python train.py --n_layer=9 --d_model=320 --n_head=5 --n_kv_head=5 --head_dim=64 --d_mlp=1920 --vocab_size=8192 --activation="gelu" --norm="layernorm" --norm_place="pre" --norm_eps=1e-05 --positions="learned" --qk_norm=false --attn_scale=0.125 --bias="none" --tie_embeddings=false --parallel_block=false --init="normal" --init_std_qkv=0.0201 --init_std_o=0.0 --init_std_up=0.0201 --init_std_down=0.0 --optimizer="muon_variant" --lr=0.00703 --beta1=0.93 --weight_decay=0.015 --lr_head=0.00367 --warmup_steps=200 --schedule="wsd" --decay_fraction=0.747 --decay_shape="linear" --final_lr_fraction=0.05 --batch_tokens=[32768, 65536, 98304] --seq_len=1024 --doc_mask=true --train_tokens=294800000 --steps=4679 --dataset="wikipedia_en"
Each number is 128 + 24 x the weight over its row's rms, rounded and kept within 0 to 255. Layers, rows and columns count from 0. Numbers have three digits each. The size before them is the row's rms in percent of the matrix's.

# q: layer 6 attention query, 320x320, rms 0.1, rows 105-127, columns 0-159
# k: layer 6 attention key, 320x320, rms 0.0934, rows 105-127, columns 0-159
# v: layer 6 attention value, 320x320, rms 0.0953, rows 64-83, columns 0-159
# o: layer 6 attention output (transposed), 320x320, rms 0.0843, rows 64-82, columns 0-159
q105 090:132146110178110120127194075091115145139109129085088147105188139152097138139134103163100163090129097112123153131145124106145124093121127138134120098113151112182149148136180152210144091095134111156104122146119143150129130106101137104139124112143136108169126125123083135127141099098181130108125159122158105111152119117120149140100180128134184153116170145195139106131092127162133131180135124109151153144083152123109089166137066157115114144097151130124121187159126044118144084115129134
k105 091:113140143146119135123137128130101142160136150138111144139188111150127130156158137108139127104145119072120119123152106136087125109137152107117106135114110168138139161169115098124124135103159131155104141113131095103119121114120148109134146133136110141135130176135117152116158129111124106141140110086150095096125124155177094117118123078114156151145108142122134139110103129127130141093101106156150126105171116084119138134123114100126177138165134167114124111156175107172171107125104133
q106 086:119130134159130196132189090105102133138173139153115112160112122150137096148110108126129089113133122129117178104146137097130138146131132103113148168141128165102109139101136140051158143158126127127124136111093133136093141127129138147129145165141079110101136149138154106120105151092140120185076139122138133137104139129120166142154125102066075104159067178065158131074124138127090130126150092102099139137120105143135118151097136129155117149110137089138134119105097157123163147144148131
k106 091:145146121075104135144071117132133120136130152158127122102211139107141114134088095137156111076129155127108136121125124137129114111139116112131147127113155143125113119102151111128127109134157127129095109159141168143108141128121084179087159161107120126132143130143130128171138128125108091155114091186142123146115122138129109143120117090097142117195144102116152132118107078151157116141157087109132110137105087115133114131137122157130139112102127118108079111130139152108097154148139090
q107 083:117148140155109094081117137092055150131112109114145132146125118099099160136116132139169106124150150156125149085160119138116124102143124139122114121103134134169157110142154164127083127148136076144138113144155093118140135146131107147140141149134122125158127116118155133148127130121138124084172107092155151130109092168130121135136076117103137076149125133180087135148139154134077152145113107128115118122159125116116140130105108167138158090136189126179129114130118165081147108075129115
k107 083:157142142113148134165102156142158097101111104115131110139113119170094119105107170147129117174119132135105105083175160139097104150105146129154147153157128174119095122092110157077099135146147098150158168149094128087177132119132155191124111119099120120142125167133105114135102120148150136138130122151104139100120131128135170072129140119169157104142151149162096138122131148111106108102092141106093155161115108125092082128130123117126090116108136130174097115144119116118174165113155133
q108 083:096127121142155107137095106110126094139145144106139068117173175113140133114144110129150082142072151137122103122056146084154114158154086114112112151131141166116097135114105143135124112155126129158080157147115104140112105153102119117126108108101145123132115124137104139129143127134140105120144167123122120134117103077146131133150146126116141139102180164130131106143109104157126118124177092152144102155140153133092121136142129152125121098146140119144120128124121090120136170103060117
k108 084:126114161149122143118142123129113119109170123146120116124133183134126123108127157138129163136126129102126128155152110153123112130107070094103136119153119132132067147116144104159096113086127126114099118124156097110128125120111141095115137141143125113122102114143096149117143117160130101126140145103145145112136161120166109147137125109135130109141145129111139149126136110130129148138128151151149118153063090115142152135160138164133123127163162155161167135153133142173121111122134130
q109 089:155112114199110141100111122118129108120119137103127167122154085176109100145100112159168109135111151143112122155162155106083143135101116176143116111143138110138137114136108097127134160123122121090108121150112108196097142137128127130127127144116100145125085180133121188107120142172124101126151147165121118119101158089151112103082092127148091143094105075152158154154110137145129125094091155142133139134132136130109115140131113164131122125154117107120116162112139160154099139165131185
k109 093:123152152140181110150163109115074117135060144171114133149184123150134100135110123181126094140110099126145147107165169133115150133122093126133137102097126079141126159106127133155109141138095130142103107147114140163085097172135130137078136110153099136154077128143144136133118156164133094095126169111146124123139101159147131121133077130123138126117127129132158128130137118155163103130127155108130162124112110143087139146149111147143152160151097106113075129117104135134190140134102131
q110 085:135131116139146160146106113079142124129126080128144164114112109151081107117102152117165098131126117099111129112118182168154138129169132156134085098112099121095143180108124079108112113110112121167114128137156093110147135158131136100108135120120151132095088167140171115102103145116120118122160131134105113143152129151108162143150121178146142144122109154123089153103133114157156162122141152125186139147133125131148102099139134084103115113169110154138143154104149057130087130147135118
k110 086:128127132089121137146134099085080133097103104179176122156097129128107123151169154110139131134135168148127097087139179152099113137146126148152097109133112139138195129168089111111159151125138136143127154115143066098120122156112122146123109107156143140105094119136176146135083133117130082130113111136088128108156135143147119176136130153078112112115147121127104141105097139119145160125138104103124145123115122125127090093128162097156167141110100144144148100156156111128091138145156153
q111 085:088160116161104166133118169112147130104166109111147127121100114101140141129138140120195154099127163123129137158147074144118121122138143116162145165120154121072173119122135128130155143119095124142136110132115112137130145125157144136126127116115159097140118097148074121126097130148117119127151134121072109138084151129131143132133107093090097071129139134124138130127183143137109146125117145158106103085130100145120110114145166137129145120100163138125157149094106126196157144126114116
k111 089:108104068117137126146136142063165152117133105082146122136119122136107108154152135119167120162131123117099143112117108135112123131148100137134117097132156099131152098128109106142089097125095106117130119090143151114126143119138130143173109106128149085146106121168139144151097126137144132140193114146125107103106080151175070112130080079106147118103115106136147131158115118156136114126152152141145106128140122170111066148127136082133105109120135153114118089135116107136126107116123092
q112 083:145157136100129085128122118133125123149135139078151105107138118127104129128166093123139104120095123139149163118155152123135173144151143107145134101135158136099122140141107165127088161147146130144134103152097102108155118166114132120111143145145116146130102098176102164148127100131138133136127133120087135112076128138124132129109147157103157148065154124116096120129138154159137126109152140144113109132151117099125071126109134090136134131119066132145075121090115119082105136119175140
k112 084:128184105111097123123132158151169105125102141151124106139083139114143099135084086122130109121152095073144127136084159122154101085102128141150156131106146145116127114164172140094162134149176153081136100136136128153165140131140108083111100147116120143121179153135170128137113122133145123131150112132095154116101126162153112155087128143086109149099123101139151084169159090166162115129106111160111152118099131128098114109127116116127131143150114124125154091129098136095160119136161093
q113 084:149104160115126122126114184163113126150123146102103135128141152106105128118127127177100146118088098111155130165157075137094107128156117121137129145126106127152117141096158125098147088082143139160168124127136105122110114111157101128122215127124119145121131089096091140126130137132085142092131145100145132158130139168132143118133123156162155145104105093147111128118141118125116090148130156089155107134135162114154164148171122113099126181101127142163096178172111144112162132130147118
k113 087:148126139155154127126108107166149166119133126121149146131109106137135150078160149140076172132091116163097132140151127123082132110114132111083136161102149110162144139085119120144097133096132123140147144108118130152109129141135090156079104096116122123164179106084135138146144105111087147112080107092169103111079112142160134138119079168081120089110115135091144149137096107084111154111114143152155141146147122147126150128141102108096130146122128173166126128094126129134161086141129105
q114 088:124094129140103128157145150157120129134131115146143135180165120135092107179120148103156141125106171110148111156180158146097093145085152106138145140111048167137076129113124154115139121123123091142130122138148104122128124075108125165150107095122104114155179149143143109158151103136123135120190121136133104125103118111159118139106098102120135108142142169159103088130151143121129152096148128130120115159122157104114114118133148132142091124114105106156117116132137169128154107090151159
k114 088:123102125088086154138142147153135144151145109139135105095096091134137155112161172119097148151158132086118125137122097156129101076105091110142148141089091155169149109125113139137080097089150143096100111159116147151174106109125151142194084131139123141127182165166124134130115110120129117133112078110135180098134113136109124142161099154140118109154166104112140136175122151158105067147131117099091139115131140104145081203137142155090097139078174075129134163123139111183146128153150167
q115 083:111115111133118135161151088142127095097091085124100153117131100141128123158115089156162112137090125158136166079134105120111111138134140129128095140146083154147126141156115122128170059095137101126157156107144085149153088108121135140106127125129103104143163164132118150137117101157162120127129100131124094125080136117139148137079134146127117137109129131149126152081119124080191108116090106146156115159166123127127114100119112097138119102154099190123119111128150119132140133180134083
k115 089:114139144127080128103112097119120126138173158113124128114111126128134153130134183087135110159194136101150112109135111121054144126110128131062114139133150135080123142160130100166152116142121167153145151118112089156133115145087135114121145135130098148112137132133113084166123123149159157168125129137156127152100127136138151121144114160125128100127161128143141132146115146073135138099113102146154110198126116092141140120097124097079178145130134170118097093116118098146148116162111128
q116 084:171092121140121152114182097114121123137129110164101135142147141122117165105142117134113110134100174144139119140171125138142177153129114143198130143099137126155134113094120131088125112138121143121141120096083108098152090139115125138100122087139125106159093113124145141127113127145142186132135164099126102159114124146077109133117154156183127145150110119086123119110123132132151115126166162126171129109132119120122180159125134116133132132121103125147093154110119142164085141103130141
k116 090:141048128122135164122118146146102176151097124140175117145108086156126148090143138101189125099107170119167144134134163175131151122123116154119129170141113099128134157105109138113141121122132137106170115116120126117150141149142149149136124130147121124136078094113167112129121089106122141144117114118090144112118086160108177129117159088149154137155147124115131126124135127105134123155143122130131111122096137138135140079107129162155148139108148107101114129096131129110117121093093098
q117 081:143168174132120155172092096062161151165120154135103162096095128104146164143085170154114125101160147130123111153151180150103160087125135110129130152134131134105129112111131122147133105120139104109129167117137120140159117121143142133134180126074120142134116106151142086137118123095158118153084090143108162111126128073089157121162126141109143167165102127110154108115144097132199130099130146119174110120146135104106123146142114081163116127215114079156120118119100126130109121169103117
k117 090:146135132146121102152067107131125156129107098079137175161121135090106123151114119113123134117148121117106078090145107132101104125133128169119133107097149139140149155148110121136109147104148144110157120147135104119117147143083132133129152139126119119119084117136115126102136143123159114142125094115098169142137167086179143132108149134095151136133127131151124132121146137158148110106138160145156120059170130058165130144113107106138116139119171144148150147172089097128143157159175124
q118 087:137132100145131140107110079095142116119093125090075163147112138118105153140137125078130120192154131134109149108175127134109124173162082158109110115141161155103120147126121144117170146152120169108102137109138077108104106115138129147169164151115097131109153111135107109112138128103162114139122146116150135165125135145142077151128162108149093109140106103112144126134159134102075129153129135129156122116122129092105105092114125110127146141136124088122152145131124135158105180129125158
k118 095:146125103124154145097115115085109140179136134164140113115147129126154132127129111143118127179122105175104092127132103131134142132147144152136068107113107112139111110100147104126142075129128114132143076135142094171129129107135155120116096124124084138080130129130148130124120120124152124109145131179145127128148128134099110110139148152138153134122150070105111138121185141137083110156119178134174161134136161112099114120114113117125176141092102121102109165077112145142158163136133126
q119 084:128151119100154131086126122150102098118146096163146043110132130165118103137132124126177109120132137106160135136124161102123121132172140108165150123120143146101141177056147105197102147102109143111135149114110114118144169129159133143075105133121139118155102092098073108141130149142135149106150123119144136155142101109090167176146125121140115141150138126152143126096134137116133117115130142102140144115121141106084111082139141133139111175100148108107122100103147147106111122164124132
k119 089:139135131116132107109144112146155156142124154142103109113138139131140109173186087078138145113114135144150107106170142094099171157140138140137125154157129111141150158104150062115124107121112130115157104109118096101148114127134113134100106115087111137144100135115072134129100124143128178174140114111147140128130122096111109188187125106116098125174109132091105100132107161124168136156096127152120129113132137121135100139151121128123154163145146105138144167097115140090119151163130156
q120 082:128087116091101127062119175116130124161122109112156153112108103123126167123118107096114111137108154140147145129104123157136125128137114126109128153112118120114115106062156136135120117126125140134099088079114141163131146145137120132129120101143162118136120112108146132136114078150180096152120132153107152049095137118127133104126152120122145107091126123147153133114089104136092200128135127134142126105121115074133121127147147153138112202120111089143116118143151151082146154155098131
k120 085:096107104120168130098111119119104123201078140149129148118085068122133163129147064139135072164115103165126112107135108112140121106133122121085126135087143139170130157107134137103097116140121138099094123106131146131148113098150136151140120156151123114143125113141113127160111135158114077143105131111118109130100176145124192118120110121089130160068153085131137147118116140108126154118138108130112104160167133123115108122128142126133163138117160127133148130104090159141108161134121122
q121 086:124149105097108126094120087081130123123119165127157146097139123113112165169118161110099121108133105104168108102134170067132086102147158157125112156124166100109113131142116102134108107164094116124146115108144141134116157139095147110091142093100134161083124127111119147115127124105123122140120147092124174175129143119130106188141166172123160180131130141149103133109179129117133167153117147128111158131147142150102113110074153149093086155107146119107047116171134093163126139113140146
k121 087:113160092120168120154131136113165157117171173069143152146140158103107135131108128139079170121118138121156140157150099136141130131118119110090095141107093126124128140151137109121144134100093124099099102140143124163165137171110152157184117145127184097090166128128151151079136114122129159160108118121117140137093154095123120165101145137117108151129137134143090119053143124122148135180058153126149163149150153143107128135144123111128118140155131131157133137129135126146144175147103082
q122 088:137101145123124160120131116141150108123097113094098096100116103113119133166110126143083125163121146157110143118136097148138138152190106114132131118097161120128121109141102142171138100139108150156132107080125129107138134098155155133140106143114106152145141133116070082124121106122143075145102166127144116083103119139122116104153131098116107092157142127123088144125148167151108143112111129171106090113105175140125147114139137116163132123117106200151121111154110116130119130123120185
k122 091:117111143160115131144097119132116159119161147104131157126165109116170117101151178146099141134157128168078133184097166159092148108158133139128127144111109143113117110107109146122120140146123133105173110174099124106131135102113081048134145143114120085133148160123104120124123166149090141126183128150101131097130135119202130091130099100113121099146119138158129181147130138135107147134115118159167157186156125131129113126136155122123116132118138188114138154087147121122147129121113077
q123 087:103167101131144201145157103151096093160127138141151149092094128124118129140147077166137122109122111174150137178076129106147132143124099129123164143137133093149128175124187120107120155147120095142088135085155137113133087110141130102064133115128119126134081167137135142119163100143127113092079136109144158104105093127162171126119098130154123150148111154152134115087124116148138141172136155098136124142116106157113106162126139125136128167165094137102140114105144160150108131106126120
k123 091:174166127150102113137102153116137114131132149120135134089113110131155105186142125092090136168145133124150121132130139148137104171108115141106163131128098151112137164164154163163114104116143088110148139140115141104110116117159172128056131170109129115188121119113129160128107100126141094126140165151153153121121153152099153116074141112091146129111121090169074139154123127086140128142138114112151104104102125185091130141155128098177129134139115167127058132134142135109146107125135105
q124 084:102132081133098127107110098116149139130155109081121103124125124143144117192111096123169171114111149102147139164042094093118115138136128108142125151122119113125098134122157139117135126115155092130101153151150166100146187120110159098166126099065155110089119135087147115153099134088152140139097130108115108139098116104136147107152143165152121147134148169182126122146140129135086111135120127171113124117199092132105154086095130129126118136114122120134165148124114145092134102147129122
k124 089:137104162095121084102087122141179180140139106098110135086092139137112141153124191144159098149130127122133168121118116146130111164131145100089153156142124123091107144158131150134113156131126150144113122147112161149141106131134109111124150118125153161113109138154120106151092149144071163116131104127125136129168164168125112102121155125106118129136154100153115111121138114165136108098164144134181113140158117130098133134134092122140121154160132107106157094074144150104130126124084114
q125 083:126102128153123096153079154079100081147110150123096168122142105136111139144131156152120151139126092153138117173122164127113187156103096125101113120111122103187135148169153169123100138105119100116149147121159119119159119148149135174124134141122144135134112135128120162113083096132108134154106088113106170118116166103128134103106184129129088141132109090122132125139130130122123107153137107152109092116121145130102150155098115140105123165132111131131140140141102129120105145157125152
k125 092:119119160144121155138084081096126095119162150167096171155103080127149119118143110121154141121138109113151118119093151149110129099113085155135162097084126148143100137159092126105151160180138171129161109092140093106149126128115117142091119181134167133097093139142128145123154118125110101130119143116114157141079116160128127121107129074113156188080118152141111147135142115113124102130117133145126118129149111102131160128114144122108104110127089157140125131089095096128104131130085162
q126 092:144143143133143112118139100136115118089158150143138139132189091106149123135126114082113142107147083088124111134134150113121110108098135087113130118137097097099132113133132065160105134121126114092119140133157111135105169133115137142093144170141126111140133128157114107120114124151108097174100122111114092144160169126108144100170119169102175137148109127114172138087125118171181132117087136117178143097162092133104169148160097112096161110161133147182146084117138097124185104133136110
k126 098:116163114167104073151140143127140147139125125140114128148137143074130168132093088147105168133154153148176154107140137160118124126125129110107112084118101112029137146167168109105106125127162141143130125085125126179112127148099123103104119086127125122092106110157108146127165112093162147120136116117097096094175148086131102115122146145107112156099157139124145135109111105144155129113094148125120101126108126114139106137102128148124120150152113162173174072146101142153135130128135095
q127 094:154163108132127111132125170158118136126087145140129125128107098120136148098143159106130123139092164132107130110127116143123164117098115133130135136111124125169108163127128141197084095141096137134152142086129107105139112089127117143115117146126116095133120121153156120085112180123133118149089125078147136118129123123111157131109087143119152118115132150088131157137090105083087097146132098131131135135085155183157122098156140136136143124130111117185088155140132138143157149165061154
k127 092:108113107135164145149134092151156144126128115147140151130077113120127133094101115153128145150151131138139116098147114154155152148160161114080104127121161125192106146124142112127141160127113148125132120082082082155154141101108117121109081097149129136100144101114150148090126117150164076148114142063142079130127129133172138114148111135140104127107114150126095103158083101112097092122132072144130137163159101147118165113128149104150098110138127141178067147150129147119135105138112178
v64 094:177130088158147128118151091111148127104118144102129129137110122135112099127100128079097145154148138108127116104163086138120163145104137132158095145111171108126141119148143126118128113103115101123121113151148130137134124116173147172147088110150115114121155105132147115080119046140160112127104156150146112105148128136118111167109097122134092123131133125123111155122207114100102148146123138159150151130104127104107140111127172108135133110140133152135105131087116107135158131120141150
o64 099:137112129150110100147122118134094109154158147129160140089161136131131180116151140132134102161148123110115057113113169141130104117134117139128159096139080115082123157108101164184124104098124134095129102100114140125133117132113115128131146156147140117154097104147088105151130167111143135156168117147107138135141114108149129095134155168126169128137188125118152093098121139162158090175121099138108093134158136148153166165111100126101113132134131131156075161127114116157105122169146142
v65 094:124129115129171111141117134138077141060120130104144106123099121103103126142148084120139101146135135130086159141171106161137131128136139113152152175175140096145124152135093108119111096110150112105113141133123154115135109120124128149133098135115165120122115152097131085146145184092122124141145127111150105159123150116175138112132092143122098113126094102086106143145111168170100172141132122137125108117123151104157110115099130147091123127129099127161108162187156178171100169085128081
o65 095:096167170135144151130121130094157135131077146163128096130138128124166116126113171150133106120149134109143146134119136105102126098161126085092099135145109144145133119115145100136130168123120093105113140102121169126138121117121105100075139129158144145134102084151138163145148084153054117142160165139151124097187133106105125100122129103120113130105171136177139123123145092089154138099123135102152096132176123146089105129133090146180100126134127167115139123061125053110153116175121117
v66 097:162163135155169147112137124107151119163118114109135137143106129109105109128123119134144092112128162081098109107088151107130082145097145157116085142134116121130113101129115080108103113162124160136158138126114096131134120114142105183117122154147175131088117126089130148112102123136148137141145208113136097119154106145109152118136142124129163131107102157137137137164126149097131155120151101160117108088102166159153125087119123095143097139155181081121169119152126114134118120131100149
o66 099:142095118116085094091130146133126139134128134122149088126146105125142125133116120141106107145137138153114141131186090113143136115146127122139128116114127130134174153100124146170130166110135115123139109133139131136138159140090179159121138113103100118121123109164097145165181121112150119083140113097145129107134119106137114153105152161118104131146137124146107139148075147120081111146111162072146180165170112105095117158137126163161113129103095169134127131120106116119164142136136098
v67 088:121169132142132134093146117103137131144111110165145129179137150151096110157118094118129149109115133129114121148150090164104114108090178097121134132154162102127130111116156091114153119103119121137146147104114108146123069132164139111097117165132118091128107113104133097178152163095131158118137138196125127115105153119136097171131113143129089114149141140143151152128134119132112136115097123113079117148147117150136120114116076121096119139143112137125089145118120126095116108129168134
o67 086:134160185115114119137126113102141111143152098095103091122121130131104129146114174136131134164129147075124162171127139128161125146151068105092085107141129099159119118095141153103146098114104162125152122115112153150122132102090142110173173151144118120138103159114141115128121102111148119172164124117130141163134134138152132133108096113170133108113144174130089149135086132063111125139126087130206147109130123092082145187135150140115119142111128134187170103165141118176110147148108124
v68 099:122140138116115154155117115151143163127137083089197115137120127099097106107101098118131167121100137151104116130163188092102125168109128132104112177099160178111118122143141135082137130133092137159080170178093118124085167111095097161139070166160127148137129115130119117134119120148124144105137108126144142129086135129151129088147120105090130101130124131128153140135176120128161116111101106098117140099100159171160092145134089098120145102114110110125143117165117089149073140103114138
o68 093:141147155150095109086127119111122103117130147188137135153150125094079150138149102116097130118128139152102061128128106114156182104124137099155120076119145101087120093090107118099131158152156154128155125092152124164108117157170151137144130140137121121097118113112141122147083158149123098185112131109145108153135143122152094118152143138145139156129104135133149104142082130082141156108090182109121133145183098102176119133129137157142099106133114107124078128116164116099151127110134135
v69 094:129158130128131127151127144158136139127114111088139142153127134138130123124166135155153110148093091139104075127165118119120090090124084152154137148109146173135109113132168110111117146130127104116070141162131101105145098125122173160101167140138127144172110157144129113145127170097138110120157149174147151141147132104191112130126155152097091110122105102152137105170107140093103145102134108123131171156083115125100088080129097112114141128126179132134122109134127141105108144161150105
o69 091:133127115118122159105106119106136117104169151162126120143177169121138092109104120058105119085069145076124155137147150145161099145158134166121133115146158110103171117120118093116134124115116134108145091118157141150109144125124121110119134100153119093076132108138153147127123092136115168132137126083161101132127122167101135105130128119117119115098132159138088133129121167173144096154085155136154127131145126177138148187142167139145115112125106118112110129066155110167137114076133104
v70 093:135146137150155099142121134127135099102081155120159155112106096105124124131146066138129148118104112130123141144124113191155169099078084156116134111162091105116128133145113168128121133127169139147132119175159162106133109115121129068091142139140106118102143182181129148113137132143128106141116122156152130138134162153140130153150124121105123092131137159136135161130150135141129139145164125117125168091095086194133167106110115123104091143164117160144081136159131125169127132117145178
o70 093:128102120120115135152120140150129152150172127139138108116111189176114132145134159124137123170120129099157099122102094108125091135107177094097101133095142104153112143108113142116138171127095142148111161096166172117117145113072150108144118111128127132170065112135143108103115166148108129132143154056079126160133125121142109112111107158125099160071109128124095129130107112156136130113096159115108111142172165101129127133151112124147105124127134120095195149104134136103094114108118110
v71 091:133171138153147095160139134141128127117100132092117122112134175194132108170071091170093118097150107169121138109142153140142117073115167110091123110128127153135134134101091103089144118131149149162113107104139134114173141133133114166118135113174122108117137162161168121115142074127129153136150104103148151128121129174130085101131105134094127121108166144123138158144107140111133110123153163105116075134099123102116114146168092101116115114112145168143096061097058150137150078101098129
o71 092:105165111081193124143165097142128121155121149149118157160139125119148172089133167115146096149118147102126162069118136165124116195138101143121137170177091112147092132131123142127154131148110125100111169077155118137099115137103155119157140129130088167108115120110102120118160154107129137121097154094140101108131081095159150126123102124138089152149127121115153096147109131116089119133122090157184123126110136163119110150082139153167140120150149038151152129163163130106124144123155153
v72 094:112115080149167146105112136145111138145105113134131111128107131134118113142152095146122132144143118118117152124127105089146160161163113164091112115176172094140093103149109127140160117119132145119123112187146169130191140137145119136102115132098148120116137119124141192123127111177109126116109142138118115140141118101152110092176118125124138137139152164092107063111118153139147173155149131135133063105115115129138115140122164108168148143160139127117151124149115146116166135128110097
o72 090:111107088129139136170142113166088136113112122116077168167106128128145164116152156155106123135124104148110114141123154122098124105116129110170140130102079129146135122102134171169131151138149101126115138113150145096047152153091143135141136117105106119143134140173157127121174089095116108124137106124120119103135126152096112140109184129143115124103181125153159161149121125069109137130130147147141113127109180161121156072100143132155143143138128140124120118107145107180102112135125164
v73 096:109111150146138124082156120119111085146131122139160115107142187127120107132108136123174142100105161113149169146125150134092136138106159139124081138106097117180142141154144148125098111145159121103123115103151133115140128121142117088144109133113108167166155124129104143145162107126144147158150108117091114124115129121133110143109139188102129118153176110133131139106151164121121158169131051078091143109146157114130111106096149120129123131120064157122169140098134115138124154120114149
o73 100:118171117143145145128136133131144159130073132106101140133110075138122131105107102126104130135155124119073077146147157092142124116152126143137121127140143134114137155106102124158142184158112136092089166148121097138136125139133138177118192083154072108148097157132152105080106133101138088137095128140143129096161120121138139078089131124133102119110162114149088111125121150127145110104159185162138131140141157131150129136142153119139123139168138119117102113139115176107093103148142105
v74 093:157131180139166138135142083198126133124149141136154083134154131115141130128122122133135107148139163064118112121132151165106120131114083127148121177106107107131119080148112130115074127117144131159111139128140116141130154116134135096105143131177110116104131100115129153128146144124127150096128148106134102133130132141139109147135131153134120100111141135119157127127132132134118133132092129100153127100062132124137109104145126147136131147172143135123137106073127172153127115132111149
o74 092:120173132109147159159140132137120146132153100129123113133097140135134116177126124143114090141144093166092105117127109100118105149151183128146168132147181148087116152111178139131108129151135142155110107110098129110157140095097117172117140166120123143166109111161083119174143098133098108155111126124134077123131128132159160103131123106122120140131104162130134131136114101133165112122109129129124140142144119114128129149179139139107137130115153106193115096117110126137147161126088102
v75 094:126125115184153125156163113093125166103147110129145123129131101091133081139078148166094113158118131082129102167153203147120131131151174154157129135142110095121120105139165157136163147110097123089102147133100123105105091141123082108141114114155140144157105113135174139105157122165139097082110157121098149117164130149109130109126144093086097103157070135180105098154135138119137112116118110134102135188143102116109150132129134128106130114118096125152102086124096104147162132100124147
o75 089:130157115129115099122120132149113105174080150126150106095170128094091148111127126144132148073106159150145117162059074129155106100116118150134140162100128112127156096142112113121097139144144088164154121099111137148133153117141163117123139138137147164101140120122124121132087147105102149137131105098141082096133128107140096130144153131165167152116112104110129149103123152117117164105114169120108159148157133125173148120111105117135111149094098052146130157128076125103090155088115104
v76 094:158098166123152120152173119119085147102145093140106145151178127078141131119135117133137170128124145126145119159092172179133138103110136090158117101130111138099128144135109107073109082151178086095148120109160180164164144114149111087128101143122127154158126149150142119144087104109121161112106131125128146111085148117149114088139081119146089122146114144151157164075122148122141123111107089078079173110072125127138142143121130159103148122132102149120151100103113111145105126141104136
o76 094:116168131128138135105118145127127123137121136139134114093137121150115121153149180128130086133130111095116127109143138128098159159156144153135148145146149124152124104087153148188166132117114129121153146127100124058120093156102157175134089123152157113129090114126117097140103145145153108134149111130119095138133115131109123138142127132130163164145092153124153131173106103132138125111112162143132150089109148135117113115101095120157138119121128110108102120100125110133093157124135074
v77 094:135101132119115126123094122102119136170124160137151133092093142141131117094149128151142136144156119107145152115106122168108155150106154142094140159110137148135168100157106153113115100141162117077099125102103063136150168167122125130171118142108143132114134131132149106127151136109130106107129115148142128108169130109103131175140109162156089157160104133127168108153138121123142132101130085135107121142145090132163131129123148150120125133114118120129143120102118160125113048139153091
o77 093:119150123102149098108121158113142133121138148120133151126126159103164124088152155138126135158140125138117117120140125099121119130126101148167067081110113140158132127109137128161155164108063094112126111126139157154131083131141110135138145103112095106125140125100098138130108111132150147145160125117134142090079094158146114080086144112112139135113112069143107145149164156133104082166076157097138131141090147126121123145117153114112153138076135149102139112149126143112107138090102187
v78 098:090107171179139097127122120132162122097156133113137155172138121111094139143120130096132135124122147146174101141126112139114175163087088181134128111160152125084096092096149076178139106143121091161141150118147163112141117134168145138123119156114159095063134099074112154160178097120104167123117129086112090143152164078137120117091151154138122096112143120105103127085159128159115138140129091139107133148111102140101092152121114110089119136103141094118157113126137118100132130118133126
o78 095:134133125133116141136155165108119106158106138141095129103130103102183095143151138139128123123132150110082160102122177132171113113131150054117147126127158128132118131125150129129087151102159163106118118120090109128128101155073144172156141105155101137166125137111130133078114140140119087115116139129121101113157110169146124136151114131102159079119103161121128141145095103085109078117158127112129121105142139089148160127142118105099139155160132154170123103137119101183170158130146123
v79 088:125158086092118076087093113124137128143158138142134106092116091114129116143069106091140133127149122106117052131092125101174138092144117151117139109138075165105126098099153156156096097116125108090094096144095155151142150124146142134146115139137135132143138185150171159100090144130118105128105153097126184131110154129124125155135121117162128086109098120164143111157125115122126144110119135163123144109139147159135149136135148118135065141117152127103142129173160196158120107134136094
o79 086:159126154123159135140112099116114192135105112099152101132123189106153134163109144138146116133106102123137210144140123103088130126097148128135140120127148088112151132193117111127089158111151108156093104110149137134110132109120132142122097083092111153103115111119140124137142134115116155125123100099134135159134104169099125139149169193146089143159106104125121110148118094156131099130154142107109112125113165196113128123120115166131095138130073131142131093136129099115095134151123167
v80 087:153112128136115098110169104110134138157131153117147120163137152142101124116105127087117140112143156119139095108124101105133144109144128140144157098117117116105156197101184116100160115128169128148145116130172159121120133131144056096119161116115116149162098134109098125133130075139082129129146112097158113078150123109123170119122123138146093134137129135107136156140095114129099069107153169107133174114176135120112123166121153123138113127077119124142152148114124115105120098076167133
o80 089:136168137120101149171140113137146144105150120114136136133134148121142158142127115143132129129124132118115102143115157100090125125124102158113110154152129105184105106144070149144112097172113136105129147145139122166133106148131168126119082144161095132129135147147175171111111167107130114098082111111121166143096130156128099161184101112134132160180101104119121167123180138112147151149147151160100096123143152118127103055124123097144102085147168105128120130141121106184136170159049125
v81 092:130122119103118142115136127158148136153164141147116121120127147123120155128162153146119124124080086135127146148095121118156144179156152088112109171158165114112131159157109157092123111152093156136111096090149142088137138123122076092177140127195089116083087106110161118150101145091133153126132145165112153115119097101140089168141175128148138112130093137090100105084172084089172091126133163168107177133124122122117123126160085146102123143142099111083103117112120110089114092091141137
o81 090:093101141133124119114125120114089158135128096092156146125109089151143161137147151089144110161115136148144095141131113137133110132145107105118141124130079116087139146078107140154122140110098167092128146164140132092108121112138137142137150115103171098149121114157150088140123162167103143151139107149117105102123154138129168144165119100112161142107142164135169133152133120162120107119087122139120136105136152122122147122157137131109117094133147142118166146109168139149134177124164181
v82 090:140141176100113137118102151127112112117077090150125108139087122155123109120099132111155102118106091140133124144123086132125106103167140125141125116140159146159178150141124117097123141177115141135128144148085137125158146124152150125110129161116128122112137152125163111132171132138203144149123132114119110124104106134154096160112108126138089130157068131156147130129125122145131112135117116130159126125161138094111135093129123108118117133100192153095129106125102123159114115123090120
o82 089:144115121127111140124151116158117124135163137097114081070145155129107086158114138117116137098142112102120122137150089139102145138121110127139142111073061120127122114092127129135152095070140110114149109156129106128135126116117140095135108079086122087141091113129122134176125133161091146132083142128108134127121194112116149142127185120167124088115136118125182136113154138120140123114123125141149125117130127137137136153091152114084092089127149139159187160118157153149124137154116138
v83 096:157104158100109163116097100136135105174088117160128107176104153111114147145135157134135096135154115129166139097111137110116100123106128121134166188087122121126173132104132104124088172103138142123127110145142131122146119105147124119073088133106137132091101095124117139124126149140138139144118116160082119165116147111128123129122100150096111125132160115140139145182158111067149091112149151158154154112142070156093137087144200139112145138151124155129122132153098140107092175150149135